{"head_dim": 32, "attn_scale": 0.177, "tie_embeddings": false, "init_std_o": 0.0, "beta1": 0.9, "warmup_steps": 218, "decay_fraction": 0.732, "decay_shape": "sqrt", "train_tokens": 146400000, "dataset": "wikipedia_en"}
Each number is 500 + 25 x the weight over its row's rms, rounded and kept within 0 to 999. Layers, rows and columns count from 0. Numbers have three digits each. The size before them is the row's rms in percent of the matrix's.

# layer 4 attention output (transposed), 128x192, rms 0.0518, rows 18-31,50-63,82-95,113-127, columns 128-191
109:462480478499519497499473514487529521558535515497480494525507473518507500519487513524503514487514498468471470516494497460505526505527477490488499475498462530532512495529437516523556487468498495
108:478498567505481489462525485505478491503493508502508504454500507495490486521478488444506506553514472523535558491492527530468488508500494442513497480489499495553473549502522539485479530501497478
097:503482487529514467478492487524513515453471465453493471513497494482481488462535506509494493475485500463523414478530504506514497508527547505501526531515502505490465450524474492474489516520491449
107:468505550508516502503511477502514508547496513516511535475493519527516516544422490442510510521519442534505543514497552512472489513518510448512514509509510499545516568514491513495463504479474514
098:517528463522516485509508546509457501491496484513485465515516465534488487502548523512484512467550538531506489521501448469466513493513505501499499503481497527534494454470448512529494488505504502
096:493480498484539473492513494477451517465512501518484531506551507487510469529473473501488485524484511490500519537537519490488456503489504509493513463513481495494505515486465501501535496530501466
097:511527452519531480509478518540472488541483488491526495488505491483479494497534548456472495489526483473486466533471488478533492500490443487513539506517495524539485473549476497525496528518446480
084:486495507494494496509503498475526492495492465495540548498490492528475502529490510450515523508531510508476500539500528512505504516486514481482511533521504542505541486500491528471496503484489501
113:480492536479523513461491476462524512483514538492523536478481549496541504530439492452519519475470459519493534505522518536477490488501516448511520503544517507486503518503511526463480499491499468
102:479511480532492505528516571538478496548472498524508475548465472525491503519471494501516542515542517521476500521475503476474496496493542507492496492479543521532475537451491505516489468480500502
091:470454491479496544518519517499489490532540479500540530480503526531471519536473498464496510484501487520506545521445512503516518483529533461527536487514505502487531559491499518516444507499489456
105:491488524495475510501474498469505504479491490489516494464480514456493491490491478491513494498468480495522535499532507562513462511512522481491526482536533511520453544513521535493454479506486525
108:475503486506529501537508507456541551490494521462531537511488508493508503490495534500488508468488445474464451482496474475492538493535543478471515508556480544497517464530484526457501514494497456
102:463434528490465504520504473485513499496490489501496514469497524535532524507447511474519516491521484500506514495512550524487526488483554482491495460490500483487522544451509524477471503462503483
119:483478551493541547489488555525460501530548516515523505456481499526526504553466482516510502473508488504490514513520552504483527491518500531500530501495481488508529601537484491525492506483509455
099:517478462485496540488470484506515476492477499471520497497479485478508550468518505517500548511501488508490509457513489513482544488500488495477523507520517506543473487442534514470528518495527507
088:486535499484519479468477531496478481484482537520526522454498495478491492463530493549512511476522486508503491498490506496483514524478516524471515559450458489458496566486478494493494460558475486
086:493521528504481513546536467500532536549487487493534522511495510536502554474510534467511504494533464482474465514520484486492488493516543489533555500500567489551515455540481506461498526456483482
102:507515482494516513505534492499468451481478554497504488504495506475480502510458457480442485491511511519506542472525529499472515494522498500485492502507468521497515554475504520475495457521496528
104:478529540477526464511530534494486504556528450491520483481528502510472477516498511466496500516501517507482528527508472516534469483509508478538515477548475532512525471468502495540482530525460529
115:488481532511478484469486479532526499498448476489491526498436482494489494508514512462492487535481497484482462510483512463488457505544502463511465509498482520476490487565466527528459462506502497
093:497536532524503497516467477479511474494480477495521530526493477521507503495515483489541499502509515512502493528505470495507505512516489492499496534493508522468497468539462493458497467480546533
095:489531502486497534466463490523526518540524502481507534472481533514540496484528494516520535492517489536498458530505498553477514481518486497510530528538526504523492441511477510478524521499534460
099:503523459529524531511535491503466492506469570492506464526514508490467514498481469491512478483522518496513511475538525479534502495457535502486489512514525496476500539428538492476522514503473534
091:468493530536475524504509469506483500489491485485505523529525520486482471480505494471523479464494504504487515483516424456496507469522457469517542492517510490488509462570491465485500466462531488
095:504480500494498498479453492479539537496477468479459484519496484484495471467515476515529513506487502524481502490554463521565485505534457462499500519505490517535497499516494499511513474540522557
104:499554490501513539481494542514489508554497540464506559443476526496490470533520480532493509531518437524507485516467483530498487481520558512515499503524521499497476516481524497523482490528531438
093:498511517495496510505513469525509517509506499482530476465524480526504552487479497512533532503519486491466537496526489519527528469484505504545565471498545462493500513488539451467547516468484509
101:519519519530517509499514483507456554496499523503481483489485521515474488492521524465479468445512535506521527467498479549496488516551552488429489556514528484498527502492539472471510483503528519
091:466509508507501492511498479515499494526524466478491468487488447535509477500487540498490532499501498516509478473487491482517517528493483504567492528551474507514531460490502503542521512522466528
103:531511492492512536502496522516488495512542466510525501495469528517502488524503545470519541478513470467502490504509498538500495470461533486504483495499463490521520509443507451498539469477468483
109:454495512504521472559519464493492487456509504549521531488477481527491507499466496536518494473517517526529503489499495489489504510530511478477486544511488533477521527526505513492495541533503521
099:520541511510472521465492523512511511518490526479467513514523534451500474514527486457513481497475463484507477504502512530487487526491487525462509469516552502544497460514481527496474516471536478
092:489519513521535488490470532508468464477471494541516549517457488487460544506484455528502496511503542477512492474508524474488523473525496498510518475505453488482485559529473536508502507529578523
095:504495504489479444497484460504464538535477503503486480504521523493496453500484464461476488494534450503516525507537477509522496485510504463483455472473487499462523451509480498456528484515475506
097:498495504502528509521488487491500524443489493544525507508498474534490515512509472515516482484535537520514514483519486490502507503519508473468470538465478466440543517540494524485546495504509512
108:463481506488504497548540520491509490489518476499512519519465441562494497511498515556513512525510521528509485521512541485478488483454501511520542546496496505491519516492519500508496489533445526
104:496513527485501541522478516473502466439475530502491565507539523487460534470511543546505484461512514501484469507510542504505503515501496543440499520484490484478509538495504527487489532454528487
087:481503506518507499546472517520503516443501544551527520545532513523504514518537498549535445480527532496505528494507493506512511490529524519427479509479468453470521497532496534486538501504496498
108:485467465471482473518482484521457521529533479499485452527478470526494482482505492525494534496483481526500534511527492479529511500472461513574508493490441468481501514470491489545518475539449528
093:483531508536532543522539472530447544492480551500509525504492494489483489526513531494459484498500487483478476474478505540496480536483582477440461523499515490476525527467532483485496514507477503
102:505462511498519511539489489518501486467529499521526516504475455539495560505529515554531495468502532494500510473492538460511502495512506511517521509506477458407509519506553531509557525510477477
086:449514509474526492479504467501525502492479490494495469486531501535530565513488493519483507469509514522503506492555477488488535464522537538450500491491447508516501514533519499493504483473475516
100:481506502493531480444482515473500512549468498508473468470481478483519461487505456466521521481489520525497482541509493543523519484521470494543526492518547520554493506505514494517482475511478489
101:500505496520541534491495471509538464505480492481504517455536518467516528466516493464505508492458543463501496506496498514486522458528522459476509501525497554526470516511517507476474483480498545
102:492508489521555457492503494504515486491496486510526492509502545501493518469521440523461516467499524521487489497509492485511504571508507491529503537479508497520513485465484484516499515514501471
108:504486535483480522513512490505544491564470499487530516463491475527520540509448541488530536519504450486501498489500527480454511467482523478482528493521490552506479536559497508489516493475497526
097:491528518489503491496521483511484503438464471523463480529538520520501518477540502512453484479538554534474475505497463505518443476558487500522475517480506478518526457454480507495492501534485495
090:471464530458513474521540530511551526498467448486528493473507483507460499548442490509490565529523503470478481507502538472519496515525503483520532475523472524518521518533506503532515511472450499
104:508457481486486492492477508509462507518509515527516502483438494488487523494480528507520485575472471528474514541465542479472488490469506491527485515510546507481482499495497497504459517511497501
102:506487516495503503499491502470532497542485474486537522472494453505512508522472511509516547535499509497513495495469536521473525506514500456493491503542482581497473512536493502510482508506514552
096:518497535501471535496482476488521525560509545468530522475465514498532516526480494476532538492479492496517529505521527520461530490454517481477541477519486514482468490548476507482507487488525517
091:485527525500527500508498493549495505531470474494502470524562490487528517505492522506492451505529497534518483520485502486528469465516499494525483520519481511494509504495511501442492509489478515
095:482479519480494493509511487489501520505504490469496532486521487500511485531459548535505543514487495499508501491471491528486503470527479490482491466499499504475484508560501496499499478516535545
100:497494494485543493514484508471489518540556478490522494444502478462486485517457502486509502511451499482515553503484525521496523522527530453451529465520478522458483555542498524528460480477519531
095:480482524465471490521491513484538546514468519506507495470493488486505437503470490491492531524502445523486500505506485513506509522493534480549507477536493489512440483544481493526449481539489477
088:479503514507475492535499490501521507534512466486543489451531501498528512507465531514515551488500510459503521495488509532476514496517552519497532424531461517508482536514500509497524465481548549
# layer 4 attention value, 32x192, rms 0.0451, rows 18-31, columns 128-191
115:505473543470479508544478523483532492480498478521484518490519513512490538467515535449519544473520457498498473499525532491505522500474540552488502497485480502465532439565494501539471535522487548
104:497517518463504515458507504473502520491495485469494499481525526526506475505445497464489527507497510515478465570507461490503487502453526490462533501491475507468510527506491496478504477460481460
097:479458531517504464471534502485494482496515555526516480483529506498530500442496474485478459510512530501507524483453490450506527487523504515554518552476499566526564553512508496493480493511498507
091:508489532454511541531502525502478498476490461483488540489530511486536486520475548484533517515442487517444476545488481482514480534495493530505500503522535502488482505450435484523489504464522507
093:494478543487512493481444533513530490487496503526485478454532481455455526492496482542513523496565512477491521501511508502493494486478497468476512536476476467506528498515549509506526488509499501
099:503531479506489512522494514473522485485488528487476490469508508536457508527528493518479469481452511517550507558490487552491532510549521487491500509516501509519497496518499510530519484499491484
104:508529484463462496477490508516485481544522518513515524497546483497527543495444514566443531539504488529486470483527496501499497472474545538509481499494467495479502510496506528425481547508504484
095:539498505515505545492482510474453522564484484480524522485534522492506500498484511532478485493488477509508448523456520489516482433529547525471485485498520480508498496501482508551477469513519518
109:487494470510476506500474485509507495510471451494494518486443492493466467514538499464507555477440476499503490491487508511542519497508504490476463504510487476514513539506469446507528545490509492
099:501489520512487495517506510519507498525477479516472468490512497517501516537522505466463488509483475537470512464454459491502518520529472506479505495500473503537486487455478553490485445515519470
093:554487494491451505470509482483497542506502485487512496512500495493502542536504515532510544485519524477504448484455511468509499496509505534458526467474528461518452504469548467498456546488487502
104:498551493499461546450499533503503532514501528450514530490477512514501473493512519486476541490477520479512452495461489523453495462505479488509496494515504485506471506555511501482478501514505467
098:482451489483474481522520499506525474532530458509511490512497484482529525463500509498502545507451501511512490498503500474506503493490512555463497496473449498470491482500465513453480515515510493
097:513527475539490528521482509480491486484513498435515484514514519482504478506518502449461492506490508518501470517458505475508504504515465489494479491469517574495449508512508480529480564479508500
# layer 4 MLP gate, 320x192, rms 0.063, rows 0-9, columns 128-191
084:496480495484528529464484483464517519551490493518512480493495523526463458520449522481493477502469465488524507497461499545508444517511528476500521485529501531544470473529520525498507488476468505
090:514497499482503535502465485557464493471492562473512518527525496490536489495508516438441512498503495474533504539460558505487504479499487482548537512473479474519503533481479462482511502516470509
097:496502475499515485481494497485485474514507510507464471513487498510532528492450523489487526485521495535497542466488533486517510499521481524556530506543483512516494546534525502506472489507504463
073:518522477515543519514452498511489519513531514444490488497556508501484515520560512485482508541512508466497533437477498484522472489526598498510488502541479499481503487487485462523529497500476539
111:520500484493489514499518430496459500523482499454506555496519495462540450503451532489449493519470459492498494482490557513519498501493521516491470528523518530524495451495500468498507491499484478
095:547462497548481479498528513474486497486498517544513499473488506499513525486542477469495506507452483465507551467493510451505491505513506478541518487490473506440505478500504490503530538497489516
101:490513467517496490471503476561533515487491528497496540526487520529504521484538494495482482534485515550482524524507519491480498457494563523537537453474474461485465500513506495489488512526464515
104:502491501460522488533522504509500516466514518533499481477442482536519490522483481460575505456532510522482499495457492493486527492525486511452477509485529538514475496523503526521504518448533502
107:536461490507485488534486484514510512527530481482492494488507487516509511496448473491519508479464446508484504498526455494522472462485510488512509490474498442471489489525493467504524470546494500
098:512513493535486546499493544497517505494512512506500498501436503511497522517504525523502474462520512510470536472504518482466475557542478535462511476517461469480550519491485515468505491500527483
# layer 4 MLP up, 320x192, rms 0.0607, rows 0-9, columns 128-191
086:508532504494559476513503507526526518554484487470527469497482498459498496500503526489525483496505518474507481519519476504466485529492488488479493498482483530508493499534520522489513526475532511
091:531503466477532518493466466508494499489473529474512521515510500484509540485534523471481462506482527465530487536506521507456504482517470480519485533485519493526485496480479503514535501493502491
103:507473479538483500517508470487472508503500503525506462523485470484497487476538487522460515455508532497506481480508475528470488508478502443518460512527507492444499497448499496504582475523486467
079:492507529558485494529503532519535480486512505472490507490499479527447500526483538498523490482506527529490485528492506512493486460509493520491508526513489465470526513543537455516445495508465533
114:489487492493475522519498536549479477481523518525503490470490522535527505527510568482540488464507501537492514523500496503540482486478477539482507485470507459442489494500457510515525513455497511
094:514468546482519500531440508484496494514476499509523552551516489499493514532483496494527472517491507483504491468471463483480514495525475546481430500464491489478541508483535493479528460523515479
099:487512494488509511541510528492462470503501510555504436441535499507482433467480509494478511481527452501528479459494526543517510537487475511466505517489491529492561478468501493482508525494487499
107:514518547507480481535509505511449513502485492499490495490501517465538485535515472514471466515552501453463503516492523480521490513512558488500441490493461467493510502528460472449523486504480497
104:503485490522473509516545450484536485512455492539529536468519504485508538517459471523507503537514498465496504459493486505482508487497500491484522449487469485515511534522501507449499509543509509
106:473472488484480511482549488515499479497502499466479496505527494509471496524491499510471508538511526531510462533484499486498518475475510485497476490471477505467516515472507506522490527472478496
# layer 4 MLP down (transposed), 320x192, rms 0.0582, rows 0-8, columns 128-191
085:528480452491516485520485492496532493484524453489465536522478485490480543512525511504485537485522545519496444540483500485525479494498533477491474519531517446523516514513493525493520496495481473
098:525496487487552488530462478468479515490478540516514516503483432450504509508562502481534502484482493484541484516526496424456490500492480496509496595514467451513481477498524582497520497515521486
104:477522541481522538521506483484527470547482513524502549513495570511492520485497490460480512463523485517474472476513483501492514483482516519524488503515507479480512489524504481487459484503506480
077:495479531530527486498532544513474475447482523484508535474513489472462484482495520464494537485468486512465530479482514537487538514436505465530517511470531507495479528530500522507534528461480489
113:491487493503525524492461519488471536452519481509489474521489484504484475461498473490519509484504502498476484455498477489510495477474486482513478486483461521501475523529492510548493509542503509
098:475522464435505497475464497506483495507531531460505520518457543518519487506497494519484462548457470518493485497486469511506513502488517455540476463540487496500531519496524473530537498500520552
103:521514493479512529516497515515495500483515489500510482437525535519501478464479532506486522496501452542533542434478539525495507527508492487494514513475482540484531503506541514472512543484459512
104:498508486515496512489510507476512496478552496512495489531486526568507480493549500490473505510536501502526493535503479513539492487479494548554487487521453461471520521519464482560474483540471510
107:480510484483467480483502488497512502491489521517498529494498566467482540528445462537488529502529467484541474489484510494499479552488508518497480481477520506485498527476484540406518457507474470